Weights of a small transformer language model.
Size: 15 layers, width 256, 4 heads of 128 (2 for keys and values), vocabulary 3760, 18.8M parameters.
Training: a variant of Muon for these matrices, 1179M tokens, 8996 steps.
Each number is 200 + 30 x the weight over its row's rms, rounded and kept within 0 to 999. Layers, rows and columns count from 0. The size before them is the row's rms in percent of the matrix's.

# layer 7 MLP up, 1536x256, rms 0.265, rows 853-866, columns 0-255
111,180,257,215,278,177,196,227,149,161,164,218,279,226,215,200,192,218,199,209,195,219,222,207,214,220,196,224,184,217,183,219,231,203,271,170,216,254,179,186,185,211,170,236,214,218,191,221,157,242,196,214,220,221,266,192,251,188,189,198,185,214,184,187,211,199,175,193,244,248,211,229,199,234,186,176,202,189,235,164,213,223,199,250,225,193,198,179,195,208,214,209,193,180,219,194,222,170,196,219,148,218,161,209,205,211,213,152,264,188,225,231,253,190,187,229,215,159,163,205,249,184,210,205,210,200,260,165,215,234,185,221,255,176,152,199,212,150,237,177,185,187,167,215,223,211,177,170,194,252,210,210,231,129,234,199,190,222,212,235,234,138,209,207,192,228,202,252,194,213,287,171,184,229,187,226,206,158,192,176,221,174,205,177,154,233,190,85,168,309,226,206,216,174,230,195,199,183,181,197,216,185,167,215,221,222,183,179,215,208,223,176,159,226,188,201,182,229,199,112,239,170,224,172,200,230,183,178,239,206,214,184,208,183,222,242,203,183,176,225,176,131,191,243,208,168,202,215,152,214,225,143,185,194,209,243,188
102,227,227,270,208,227,182,240,188,240,204,214,249,186,247,170,211,180,215,243,184,203,241,162,219,145,240,157,162,187,206,188,165,158,207,169,248,228,175,184,185,233,231,192,214,192,190,179,190,241,194,156,210,190,188,238,239,202,187,134,270,175,217,222,174,196,198,178,183,225,225,239,190,233,183,251,186,177,242,216,218,232,243,187,189,178,203,213,242,199,212,206,205,198,188,230,160,232,229,231,252,221,178,236,95,225,151,179,216,180,301,182,197,168,188,124,179,220,217,205,238,177,119,163,209,203,166,160,215,188,219,277,219,202,223,226,230,149,229,220,168,171,188,209,203,220,191,179,215,205,153,237,165,248,205,228,196,180,221,232,202,225,175,210,194,190,253,177,212,223,128,154,148,150,203,250,220,194,237,231,140,238,202,223,165,202,218,205,261,237,137,197,208,177,216,211,170,205,214,226,161,233,189,201,202,213,201,238,149,206,208,195,187,209,220,182,193,203,176,228,213,216,225,188,205,174,203,195,192,174,216,191,227,185,227,163,229,216,151,208,193,233,227,195,211,174,215,203,222,204,173,212,135,200,189,195,212
105,163,249,190,108,196,170,234,205,235,191,179,222,219,199,196,202,218,186,223,166,209,185,241,174,183,189,164,214,171,178,185,230,178,201,200,244,183,215,219,158,183,169,185,196,148,203,201,230,163,192,209,171,165,196,215,267,194,234,212,215,238,237,239,258,205,195,206,225,209,165,181,209,222,205,149,236,230,192,199,177,187,186,177,222,249,218,161,203,220,224,147,226,200,220,184,238,214,172,216,237,207,201,161,210,224,236,201,246,188,240,180,209,216,235,226,203,183,175,241,169,215,254,222,229,190,227,199,166,180,270,144,170,200,161,193,204,151,172,262,206,241,198,197,189,202,208,235,195,222,212,172,209,213,192,209,281,228,192,165,215,215,197,228,155,205,245,188,182,232,256,186,216,157,224,181,163,201,195,157,216,219,226,233,174,154,236,190,267,210,157,209,193,176,209,165,171,198,259,244,185,222,190,181,246,225,198,168,225,196,216,190,284,187,230,111,214,216,208,194,180,154,207,208,187,234,181,271,216,185,199,286,159,224,164,188,211,176,156,208,177,213,162,160,209,213,238,255,227,218,144,218,171,226,182,214,144
085,168,186,156,175,212,172,172,214,204,180,167,184,222,169,209,181,162,222,164,162,235,150,185,218,248,212,194,195,239,211,188,186,210,134,193,240,164,215,201,206,209,188,201,193,238,227,199,199,174,184,260,209,213,182,235,179,210,199,190,298,230,212,189,141,217,145,197,239,208,226,189,261,174,179,145,195,213,235,161,221,181,228,223,190,187,196,182,168,179,202,237,193,228,138,218,196,232,165,111,200,257,202,210,177,235,167,227,177,185,225,219,150,188,208,204,240,239,194,209,224,177,248,187,200,212,183,226,193,206,221,214,192,186,202,176,202,245,147,198,174,241,215,172,217,208,228,183,127,150,245,187,236,219,206,207,213,249,202,193,218,202,182,186,270,209,227,184,219,202,210,128,218,199,197,196,192,155,193,210,174,199,253,199,223,225,221,185,169,204,198,184,152,237,167,250,206,155,233,227,184,244,180,202,175,244,173,209,270,199,152,245,234,241,165,207,234,178,189,172,215,194,212,196,244,244,195,205,200,216,190,194,160,187,187,202,244,164,213,154,266,223,126,172,151,204,168,210,211,160,203,236,190,222,175,288,179
111,211,193,207,236,141,171,235,185,196,222,140,257,221,240,191,197,205,231,239,218,203,171,189,184,214,239,178,199,190,201,196,215,168,226,253,216,214,177,175,207,169,185,174,172,167,271,162,179,217,263,192,182,212,214,181,166,112,200,204,219,157,149,255,156,146,232,227,190,239,189,220,214,216,196,220,205,182,196,220,198,222,176,239,240,220,244,193,223,240,182,225,192,239,219,165,240,250,237,192,205,195,182,199,178,229,244,204,188,194,212,241,167,275,200,175,256,181,184,170,239,168,203,174,221,235,167,133,206,146,182,242,185,259,222,200,159,211,181,181,205,166,173,284,187,179,216,216,247,191,214,144,182,210,224,244,215,178,262,223,208,181,187,187,253,164,178,212,202,247,184,175,217,227,204,229,216,194,211,213,239,222,198,212,201,210,241,148,239,158,198,193,199,178,211,223,183,222,173,175,169,212,191,228,203,224,134,234,226,168,197,210,236,201,189,183,221,186,227,174,154,227,268,159,136,221,177,219,245,263,217,177,225,166,213,183,167,219,183,215,195,222,182,203,180,236,204,253,165,181,147,213,161,211,197,202,170
109,216,136,211,180,249,179,254,206,230,193,232,171,231,233,180,166,126,234,158,206,222,220,192,243,172,206,194,230,216,216,202,190,207,152,231,181,226,192,167,182,230,226,251,198,209,197,236,201,191,215,192,207,178,250,180,203,233,152,238,195,204,192,199,199,240,174,211,173,211,174,191,218,218,222,214,183,227,180,181,173,234,209,142,231,157,194,194,196,214,217,177,230,207,221,238,192,165,181,179,175,185,237,189,188,229,212,241,221,206,183,181,242,248,266,211,164,267,229,232,152,210,199,219,174,180,156,193,172,164,189,197,213,186,172,224,183,179,148,199,204,195,213,202,166,190,157,206,185,193,244,238,161,147,266,194,134,215,210,242,214,157,155,205,206,172,179,171,199,180,204,174,223,216,153,250,216,170,173,182,190,217,193,134,214,229,243,206,178,209,189,185,240,154,122,275,179,165,169,136,201,212,194,270,158,206,151,201,230,193,178,204,200,166,210,194,218,219,194,251,209,243,230,156,177,230,209,222,157,168,262,204,175,169,188,206,173,191,258,196,246,137,186,186,161,190,243,171,179,198,216,218,133,201,144,218,216
094,236,221,236,124,228,254,208,198,226,159,229,165,191,239,129,205,148,269,200,154,155,163,189,202,180,190,160,191,162,180,218,170,207,223,201,180,174,182,195,218,202,223,189,179,172,156,187,223,133,193,214,178,242,196,159,212,167,191,216,241,200,208,180,173,211,118,182,176,204,202,142,174,200,220,217,211,234,254,204,255,212,260,221,210,155,218,195,196,211,161,200,161,171,203,246,183,182,165,150,221,189,184,212,147,158,210,193,226,182,188,184,217,212,210,218,201,164,242,182,215,137,204,168,260,253,203,161,193,244,206,188,177,163,221,191,291,168,172,178,166,232,191,226,198,190,202,213,162,230,161,176,166,240,234,154,191,225,226,214,208,203,203,198,231,191,239,206,187,190,220,208,232,164,182,217,203,183,230,212,152,172,184,200,260,211,187,243,220,167,180,161,157,255,226,198,207,181,175,169,228,205,187,213,156,146,213,186,182,216,154,182,187,195,208,212,148,212,203,172,251,234,229,299,212,178,220,222,193,247,198,167,211,220,195,207,178,192,210,226,212,223,181,183,206,223,215,197,210,197,201,260,263,179,155,190,155
098,134,111,189,196,170,179,168,171,232,192,202,174,195,178,187,161,147,187,215,111,161,162,196,214,217,199,232,156,197,171,186,202,172,201,178,201,169,226,194,178,189,148,201,214,187,177,210,208,115,179,177,194,219,191,254,228,215,170,152,216,207,231,214,192,198,190,197,138,226,220,197,192,167,197,171,197,223,182,227,155,196,189,175,197,198,205,216,195,201,182,227,197,198,237,223,203,114,204,218,158,193,209,252,184,203,153,209,190,161,184,153,243,186,152,187,199,241,224,164,175,150,216,209,179,246,177,226,149,181,196,176,200,183,226,160,167,175,230,224,131,224,199,175,217,210,179,237,203,238,217,132,188,159,207,140,199,179,197,207,220,198,226,171,299,233,220,190,157,182,206,216,205,215,138,163,231,226,234,165,201,195,263,209,201,227,224,143,210,258,247,196,220,217,246,202,215,244,196,217,215,216,164,183,251,195,211,217,217,207,224,123,193,208,177,240,170,160,220,215,222,228,185,216,149,199,204,191,215,234,191,221,189,186,184,158,165,157,190,212,210,241,181,234,215,202,194,227,256,166,235,163,221,169,160,208,229
104,146,219,177,153,202,218,158,272,234,250,176,237,240,210,212,231,225,175,159,243,185,167,206,283,213,223,175,213,200,225,196,238,209,226,197,220,152,222,225,181,191,205,224,196,209,148,186,198,132,216,195,164,237,219,204,234,200,243,158,210,264,228,149,202,240,210,174,260,229,154,156,168,193,159,179,176,199,218,218,208,216,175,236,197,207,181,221,174,206,232,204,163,239,230,231,198,175,228,199,235,204,188,208,201,185,184,213,252,147,217,177,238,193,217,184,176,231,229,263,232,234,240,210,317,207,181,156,240,201,202,192,255,224,230,192,162,188,196,194,145,199,171,211,170,237,198,183,193,189,276,149,223,208,172,220,197,216,263,198,235,212,217,177,239,220,244,204,224,187,254,209,210,116,190,241,184,206,180,203,202,204,198,185,216,167,165,198,174,217,200,169,188,190,167,186,174,198,235,202,195,246,167,213,225,256,254,225,292,229,218,198,166,172,185,177,236,198,197,213,212,226,153,220,214,206,221,220,188,184,187,212,228,175,202,206,207,212,204,180,183,173,153,185,197,144,202,180,165,172,239,216,183,183,203,217,181
110,173,170,188,183,173,246,243,214,223,205,151,206,174,236,224,172,203,203,245,215,196,177,184,202,201,231,247,247,150,154,247,219,197,193,166,227,158,205,227,159,212,227,212,188,221,193,162,213,246,222,222,146,204,213,218,207,169,127,152,187,183,227,225,221,161,182,211,213,219,240,208,132,177,236,232,198,205,192,132,189,169,275,175,177,223,162,255,207,237,195,240,222,208,208,216,263,254,188,242,233,223,186,167,179,214,199,194,211,207,192,171,217,221,143,202,206,184,185,204,182,210,220,214,221,260,132,212,207,195,206,258,251,202,225,191,219,151,218,179,207,211,199,197,157,166,240,195,180,208,167,207,188,246,181,214,243,176,180,234,162,203,132,226,230,198,220,199,168,196,190,210,208,195,211,149,215,155,184,163,185,180,195,152,211,214,248,242,247,185,156,178,210,228,215,216,211,178,225,153,227,230,203,212,198,209,198,213,246,261,239,215,183,257,197,232,204,268,155,199,176,159,186,196,282,192,178,176,183,199,280,225,204,191,168,203,163,211,213,201,169,230,218,199,101,215,183,165,184,183,185,202,208,231,207,177,219
097,197,192,244,260,209,229,169,208,216,193,200,179,207,216,208,226,147,208,194,135,248,155,228,202,222,192,137,186,230,218,206,205,205,171,203,208,228,202,190,202,159,245,191,182,159,233,221,168,185,212,180,193,244,123,193,161,238,216,184,233,194,177,186,154,177,204,186,182,181,157,216,255,206,157,218,179,264,240,246,233,132,219,207,186,227,188,239,248,182,248,164,159,196,231,212,198,185,185,232,183,212,177,191,246,240,200,215,173,205,208,176,178,209,220,128,205,197,188,207,181,180,222,142,178,238,199,207,185,263,274,294,182,208,209,221,193,259,195,164,190,221,199,271,155,171,174,202,157,228,194,189,152,138,184,138,191,193,211,240,242,246,196,262,194,195,166,216,211,202,208,232,208,249,199,267,216,254,210,229,216,185,226,195,165,166,206,177,211,235,188,191,197,182,155,201,169,184,190,190,212,142,179,193,173,143,182,255,183,240,184,203,202,191,204,168,167,246,206,167,195,243,184,170,182,177,236,169,136,211,208,167,230,159,172,206,199,234,178,187,199,205,238,200,190,199,208,229,202,199,206,179,185,230,209,225,160
096,228,234,198,237,141,172,183,241,204,196,206,186,217,153,203,223,197,201,277,179,211,188,197,231,220,223,218,228,213,158,172,191,194,206,217,198,204,235,180,167,197,206,177,188,201,199,175,238,218,148,191,229,236,239,205,227,189,177,244,191,183,182,197,237,236,235,218,221,153,177,205,216,209,214,219,190,222,172,219,203,221,178,241,209,171,146,163,184,196,183,173,168,247,284,215,153,221,187,213,192,174,192,190,116,227,250,180,134,224,226,165,217,187,172,178,172,162,176,233,185,216,159,200,202,238,248,202,205,195,222,301,233,222,221,165,249,239,192,192,230,202,224,209,210,192,143,213,159,173,231,157,191,216,203,227,183,221,231,232,178,194,190,223,201,156,198,171,229,181,192,148,182,179,231,217,205,154,225,204,181,169,268,169,207,248,202,163,193,208,160,178,182,197,164,194,252,254,175,216,180,194,197,188,171,173,257,176,176,202,203,167,193,168,248,158,138,219,158,215,180,174,132,185,159,250,142,220,184,220,253,205,188,209,243,177,173,154,207,198,203,133,198,120,210,193,200,264,230,187,210,213,200,231,185,187,221
097,236,181,193,236,221,199,193,215,179,212,235,183,255,183,252,185,227,210,177,141,208,162,194,231,175,237,256,180,199,141,218,169,217,230,175,186,182,267,186,246,197,211,180,214,208,229,221,226,209,186,198,191,175,218,155,198,191,142,228,196,146,177,210,187,179,207,224,194,148,241,264,157,183,167,232,197,187,201,155,147,192,160,150,233,200,182,167,215,197,173,198,220,200,206,217,220,256,217,208,207,209,221,268,105,179,225,200,198,166,222,155,184,212,193,205,170,191,254,215,219,200,156,205,205,187,215,265,263,215,148,206,229,179,207,181,256,204,226,217,221,200,215,180,197,187,201,118,197,220,196,225,210,185,205,216,206,183,170,214,229,203,228,167,191,176,207,195,183,221,188,175,174,223,194,176,200,184,224,223,246,217,204,241,180,217,180,196,234,229,200,234,170,181,157,175,254,125,201,190,170,194,183,182,213,271,180,239,212,192,216,138,228,210,177,198,205,272,232,203,213,209,184,189,136,216,189,164,194,150,189,281,194,141,222,190,224,221,181,148,147,227,242,187,195,177,253,217,187,230,198,151,219,140,216,194,157
097,195,243,222,255,142,194,179,176,222,186,221,204,290,167,103,204,220,223,193,206,204,192,188,241,207,197,257,230,201,157,213,184,278,219,189,184,208,234,254,208,194,191,165,223,214,181,142,155,204,194,182,166,239,162,229,220,148,215,230,187,248,192,227,213,156,193,180,229,207,276,269,185,212,159,179,215,173,209,176,201,200,204,217,189,195,260,194,200,245,235,203,227,271,234,186,205,196,184,218,282,191,198,167,209,172,212,264,204,178,196,229,200,194,179,205,199,230,199,227,186,171,173,182,191,224,209,144,157,173,178,201,230,217,184,192,226,145,163,251,181,257,218,217,191,203,180,254,186,198,216,191,207,216,183,241,208,169,203,208,225,218,226,200,155,206,210,212,167,175,173,187,186,237,217,177,219,241,165,200,199,181,195,182,181,175,218,230,239,143,217,208,199,179,212,248,179,222,196,176,271,249,205,226,181,211,159,228,212,234,194,156,198,194,177,216,202,267,187,185,226,158,202,278,190,145,171,242,211,226,219,201,241,194,230,201,219,209,268,224,217,174,186,236,211,199,223,157,246,205,219,224,211,222,214,194,150
# layer 7 MLP down (transposed), 1536x256, rms 0.0938, rows 853-865, columns 0-255
061,190,199,161,195,215,152,241,240,181,189,215,150,185,176,223,171,171,180,210,214,228,185,140,208,249,239,142,175,212,198,176,195,194,253,173,199,198,195,165,191,228,185,193,250,155,199,169,205,203,184,165,203,238,220,255,211,207,227,185,168,192,234,192,186,192,191,181,214,196,230,202,228,206,220,264,173,238,152,174,219,218,190,250,196,170,240,185,212,192,169,215,208,226,255,209,202,159,153,195,164,155,222,193,190,178,195,226,189,183,229,251,199,178,208,215,205,194,187,185,210,247,186,253,181,175,142,61,211,223,221,244,177,210,242,172,185,228,209,217,167,193,199,199,165,230,223,168,221,207,205,195,181,193,193,184,187,238,174,185,121,137,206,202,194,227,168,175,198,191,196,159,199,199,179,188,195,247,219,125,192,134,179,192,184,233,160,265,193,196,254,155,215,179,191,213,204,200,178,152,220,189,218,201,168,204,242,231,167,209,138,213,203,205,172,266,167,204,282,204,190,192,219,181,190,219,197,201,189,159,178,240,223,238,218,153,232,210,224,253,223,241,289,226,199,224,192,193,220,191,139,207,214,232,197,192,177
079,170,202,248,176,248,190,190,215,180,200,215,221,228,192,223,207,186,190,167,239,258,207,206,202,176,216,176,265,224,173,188,227,217,198,153,227,219,148,250,234,231,132,179,141,214,220,190,199,209,239,166,210,204,227,229,222,152,190,191,207,188,197,201,254,189,142,232,193,196,188,206,130,204,212,180,219,258,183,240,186,212,231,266,237,178,152,172,175,224,220,228,205,236,239,145,250,198,155,153,190,201,181,183,263,246,215,239,182,228,178,233,210,162,149,262,163,176,245,173,190,207,226,186,205,238,197,87,196,206,186,180,175,194,177,198,235,184,229,189,212,215,190,171,174,204,234,112,198,207,225,161,204,213,182,191,230,223,184,201,187,169,175,146,177,169,197,224,210,204,206,170,194,227,207,182,169,196,192,207,174,204,239,235,168,165,206,203,193,188,191,218,202,169,174,208,250,189,227,261,197,211,245,224,203,188,217,158,186,196,223,151,171,241,234,179,223,140,241,168,210,218,203,210,153,198,177,229,216,190,238,176,212,146,216,162,219,252,197,149,175,205,218,200,230,234,169,269,197,157,208,209,178,170,155,176,173
107,139,186,184,203,193,173,197,224,177,202,248,179,203,231,178,245,185,187,195,237,195,206,177,239,218,199,223,187,261,196,216,259,155,182,243,225,184,307,136,197,281,195,164,214,238,217,179,228,205,211,140,227,213,136,181,241,235,123,200,195,230,184,190,181,227,180,219,178,205,177,208,172,206,209,219,211,168,158,154,125,183,207,242,204,187,205,155,208,199,191,243,200,160,230,179,210,186,197,235,179,230,186,195,219,178,167,248,239,194,206,234,221,193,219,234,243,189,235,164,203,195,179,232,191,206,167,140,238,191,205,210,186,241,215,222,223,197,230,231,224,215,228,211,187,213,164,195,207,169,244,231,212,174,249,181,250,198,236,216,241,245,173,159,212,205,250,170,162,183,178,206,198,200,180,240,235,201,180,191,227,182,166,211,224,129,250,167,199,215,187,220,269,218,181,173,182,206,182,201,195,175,229,171,233,207,210,236,217,204,221,267,215,178,211,230,237,199,183,233,125,172,152,216,161,177,230,201,183,171,175,168,163,183,225,157,162,211,158,197,176,171,210,246,172,176,185,175,200,186,226,229,180,164,243,148,231
103,179,168,191,164,170,179,188,236,215,133,150,218,141,208,207,241,214,159,222,280,240,242,182,171,227,145,165,228,204,197,165,154,266,202,175,196,160,178,193,240,258,254,169,194,160,208,184,192,206,222,232,195,165,229,213,197,211,215,217,151,209,183,195,167,223,179,235,209,232,202,238,193,143,188,207,265,172,162,168,231,179,180,242,205,236,204,209,189,160,209,218,205,172,211,197,130,210,205,233,232,215,211,162,159,158,193,208,176,178,202,196,217,168,238,177,174,271,174,253,193,187,182,221,197,202,183,187,186,279,225,259,143,149,209,191,269,192,189,168,187,172,224,186,238,184,220,201,236,174,161,267,177,221,160,168,221,221,201,235,157,202,192,193,226,179,207,217,214,148,186,202,210,199,240,190,193,129,179,201,165,163,159,202,196,234,202,180,194,219,180,207,200,195,171,215,261,196,223,161,201,219,171,231,217,225,198,139,175,188,195,165,192,279,221,148,238,153,176,191,198,167,249,210,211,224,214,242,181,214,202,196,144,222,184,179,234,162,217,206,215,180,210,191,208,216,194,253,179,163,217,222,206,202,214,192,225
048,185,216,163,210,233,214,185,213,195,198,254,173,186,213,171,186,160,174,237,251,159,176,205,164,212,210,183,218,218,180,154,195,177,242,161,211,233,199,190,185,235,174,196,177,238,193,187,222,170,226,197,205,193,194,202,175,214,210,257,175,241,240,167,157,232,200,178,151,155,247,208,236,218,185,211,209,272,190,200,206,220,207,221,238,189,168,210,219,197,214,195,177,174,180,214,189,185,187,180,178,178,209,192,200,198,212,229,228,200,185,173,208,166,201,197,182,262,167,196,149,255,220,204,156,219,206,0,189,230,197,216,260,165,208,230,242,192,267,195,177,209,228,165,219,187,149,206,202,135,187,211,182,189,231,159,227,196,173,219,174,141,209,214,201,221,218,192,136,217,202,185,219,207,229,246,213,207,238,232,225,202,144,256,184,211,188,208,210,211,174,189,171,259,235,231,215,188,210,194,228,185,217,201,238,195,210,236,159,195,170,190,172,225,218,227,208,187,181,183,187,183,211,203,168,215,205,212,222,198,194,203,215,204,217,196,203,233,225,206,250,180,179,215,189,234,153,171,234,163,183,233,191,198,185,200,220
116,186,205,192,203,250,220,244,259,215,231,193,156,179,197,206,261,212,191,157,201,181,222,219,123,204,207,220,217,205,189,221,204,196,226,215,199,218,215,153,248,268,229,248,189,226,197,149,251,216,203,179,173,200,196,241,195,188,193,219,179,160,196,203,179,214,205,215,191,212,212,202,174,188,167,193,156,188,201,203,227,197,223,172,235,217,221,198,199,185,130,152,172,208,161,153,193,197,184,246,208,199,207,230,221,201,168,163,173,220,148,147,177,187,165,211,207,197,156,209,233,181,218,146,250,178,206,205,188,188,234,196,175,197,193,238,241,189,192,216,191,159,201,207,198,183,207,190,196,175,175,158,188,137,198,176,203,133,252,227,184,243,174,252,216,221,218,197,183,169,207,141,180,190,177,180,223,185,180,185,196,182,209,186,175,190,219,195,196,221,200,219,223,209,253,145,235,199,191,163,262,213,119,172,189,200,205,196,167,181,192,200,191,281,195,177,244,232,208,211,159,147,192,203,247,204,227,185,245,209,222,172,234,220,228,172,260,134,212,263,147,196,126,183,164,218,136,141,175,235,158,157,202,289,209,188,161
098,207,192,177,206,241,198,210,211,175,242,182,204,245,177,214,179,226,154,200,182,222,207,214,213,227,161,196,259,285,232,183,238,194,170,183,162,122,195,211,172,138,174,179,193,196,228,173,184,186,177,161,230,234,212,246,194,191,137,190,155,146,174,185,250,243,204,189,203,243,194,177,200,242,162,191,252,237,205,231,236,129,200,154,131,204,197,186,180,200,209,236,196,165,218,210,254,212,268,190,220,150,171,135,204,216,225,181,249,226,197,192,193,147,179,262,205,202,258,170,167,198,208,229,217,227,217,205,210,198,237,229,257,215,225,159,193,220,203,193,202,233,220,150,198,188,239,179,244,221,170,203,179,224,228,185,192,160,197,184,192,278,199,216,203,191,218,179,183,159,180,203,189,195,155,202,213,206,182,149,185,186,195,226,216,177,193,149,176,212,217,230,239,226,206,163,225,225,182,147,257,193,198,158,191,273,194,149,184,216,241,164,215,197,198,189,165,225,164,184,168,191,174,164,203,274,227,228,207,255,204,198,215,176,202,204,193,180,169,214,178,235,151,190,171,215,169,232,162,188,194,225,172,236,197,146,203
100,209,175,197,185,242,117,216,189,232,198,229,222,200,260,241,217,176,239,232,195,262,201,233,181,158,218,186,223,187,140,173,238,224,209,221,164,200,229,210,223,209,187,250,212,215,227,207,161,218,185,158,232,233,198,148,172,191,208,167,226,195,228,190,212,205,214,148,222,245,211,214,171,214,197,157,192,214,217,230,242,221,211,155,234,195,133,134,207,162,160,210,145,215,129,181,194,163,180,160,246,208,188,176,194,198,207,282,165,213,197,217,190,200,238,206,180,208,236,198,211,217,144,194,235,210,207,148,203,178,201,208,199,172,231,200,209,200,227,181,250,176,211,222,249,217,208,194,200,194,207,228,204,190,270,231,217,184,200,124,180,209,193,182,144,184,197,188,194,168,246,122,163,155,231,225,160,180,272,189,240,162,180,144,239,152,231,253,170,179,184,224,188,218,215,237,170,220,206,200,192,192,203,159,200,221,225,198,235,162,172,247,226,192,175,189,202,201,191,115,230,202,180,211,234,219,191,226,148,176,182,188,174,160,197,242,170,178,192,154,190,197,204,207,185,227,222,158,161,245,188,187,163,188,161,203,159
105,194,196,155,246,205,282,234,172,178,155,193,242,187,220,210,211,165,218,198,156,169,256,183,189,189,202,189,149,192,138,172,203,218,132,202,221,242,161,134,204,197,269,173,171,183,186,191,205,248,154,186,192,192,199,204,199,183,183,198,222,205,252,237,244,225,233,280,212,157,157,194,170,183,192,160,211,210,176,182,187,222,214,172,201,197,247,202,213,227,156,171,225,194,163,187,216,210,180,204,161,194,152,249,197,198,222,179,198,179,197,226,204,217,195,226,227,167,210,168,170,175,147,227,215,222,190,290,159,200,187,229,177,237,198,218,223,245,128,237,228,223,180,209,200,194,131,247,185,194,124,182,200,205,207,191,169,208,201,235,149,209,180,166,269,172,224,194,219,187,172,246,208,148,199,174,216,245,112,231,181,203,215,188,159,199,208,205,231,209,240,193,204,187,209,195,205,147,162,251,201,194,238,188,195,232,202,167,157,200,182,172,222,233,166,199,228,187,186,253,219,221,239,189,216,200,215,151,211,170,199,175,213,226,260,188,180,209,190,234,261,159,178,180,179,168,207,233,228,174,237,216,223,191,195,212,226
115,247,165,182,179,206,192,206,217,210,180,142,206,244,174,226,265,203,194,191,111,219,177,223,173,203,188,148,220,220,155,195,212,166,169,188,147,222,200,252,206,205,188,177,205,220,253,175,258,236,191,223,157,195,256,214,160,200,167,253,196,242,167,231,199,235,195,156,180,231,182,193,253,194,210,131,132,195,200,209,235,217,178,233,159,155,183,190,239,179,190,205,204,255,283,176,174,175,216,192,144,244,216,268,197,199,189,191,242,177,198,145,201,180,177,214,190,227,209,210,139,242,205,215,165,162,221,218,200,230,176,133,240,241,222,233,225,235,214,232,223,189,190,220,198,190,225,166,203,225,187,198,218,193,217,192,204,157,213,236,199,216,178,195,215,182,193,205,212,181,225,191,226,189,186,191,213,231,171,205,168,157,147,199,163,200,212,224,220,234,208,249,216,219,234,213,238,221,187,191,218,192,175,155,217,224,180,196,285,171,228,174,182,231,206,213,225,176,139,243,190,186,176,227,185,199,156,217,154,157,205,251,234,156,167,171,172,149,193,184,195,258,247,176,167,163,229,221,206,184,188,171,184,245,191,242,186
116,213,179,247,207,200,206,204,212,234,171,210,174,165,255,182,173,202,219,182,203,225,163,221,179,220,185,241,192,186,184,226,208,206,198,231,173,196,200,194,182,165,178,227,229,196,212,146,180,192,173,189,170,205,169,190,207,196,204,146,193,227,169,181,248,127,205,229,159,201,227,185,178,224,186,158,290,195,208,199,134,210,180,189,162,223,199,243,162,152,181,166,175,197,233,207,218,203,193,212,199,177,200,200,238,232,171,191,205,153,198,200,171,233,218,251,194,231,228,234,243,196,211,174,233,179,215,118,170,242,191,224,194,223,219,195,182,208,168,203,196,221,135,235,225,173,207,238,200,224,226,201,216,173,192,179,210,192,156,203,169,188,79,225,241,155,237,215,238,212,210,217,177,253,177,180,209,262,242,185,222,160,230,160,160,187,182,181,197,172,191,165,230,161,159,243,217,241,245,201,164,156,157,201,241,209,253,189,201,178,250,210,222,200,227,185,207,310,183,212,224,194,248,208,214,206,252,144,164,183,255,218,203,198,166,170,222,232,181,201,214,228,182,229,189,191,193,181,205,202,227,255,251,196,233,194,265
099,163,177,242,173,226,179,218,186,170,212,158,192,194,263,170,218,160,139,222,173,149,181,185,164,163,216,177,201,185,271,237,154,241,172,161,148,191,155,218,197,194,176,189,210,219,233,154,165,201,230,163,273,197,196,172,227,212,198,240,193,248,220,116,193,204,212,239,208,219,143,195,141,201,215,178,246,199,167,200,152,163,249,184,251,223,161,172,198,210,239,215,217,186,173,208,170,168,177,216,169,225,153,199,262,212,190,181,231,223,190,208,154,181,149,230,165,206,261,178,209,201,251,170,171,176,198,159,247,210,258,186,157,225,200,243,164,188,189,204,224,252,221,220,178,200,221,125,212,222,215,194,190,200,185,178,198,191,181,194,299,176,173,212,202,151,175,217,200,180,250,216,250,235,154,211,212,229,202,181,227,202,243,138,197,183,225,259,241,209,197,211,192,194,275,176,171,179,216,194,209,221,188,217,170,200,205,190,255,224,208,188,158,245,215,234,153,198,217,215,194,194,201,203,190,195,177,216,224,207,188,209,221,219,169,197,225,236,162,203,194,223,179,214,234,232,242,172,204,191,217,234,183,181,211,183,221
106,178,219,128,196,232,187,227,214,182,188,210,180,167,255,163,176,256,194,190,178,215,249,238,219,203,196,209,273,170,179,212,225,155,187,205,264,243,140,187,218,208,276,185,218,170,193,181,216,181,212,146,261,206,164,212,271,160,200,216,184,230,206,158,173,181,183,224,170,235,177,189,186,233,228,241,155,205,185,159,238,184,229,227,256,198,207,209,211,179,232,148,234,214,146,241,164,220,177,164,168,177,228,236,230,201,216,203,214,177,215,211,195,213,178,179,191,179,171,130,160,196,179,232,215,193,223,195,157,193,209,169,220,144,242,184,176,218,274,195,224,202,216,194,168,151,220,182,186,194,199,154,203,154,223,199,237,213,249,139,168,201,174,169,217,242,185,212,183,157,222,235,210,216,160,177,183,200,217,217,184,175,194,173,227,186,207,182,152,218,208,132,181,158,185,168,209,202,180,188,199,189,220,227,226,243,196,225,116,213,163,194,189,235,173,193,192,159,186,212,168,201,209,184,250,260,188,201,224,210,206,253,199,199,170,203,167,226,205,174,227,155,206,148,218,219,241,239,254,212,227,202,131,169,173,203,182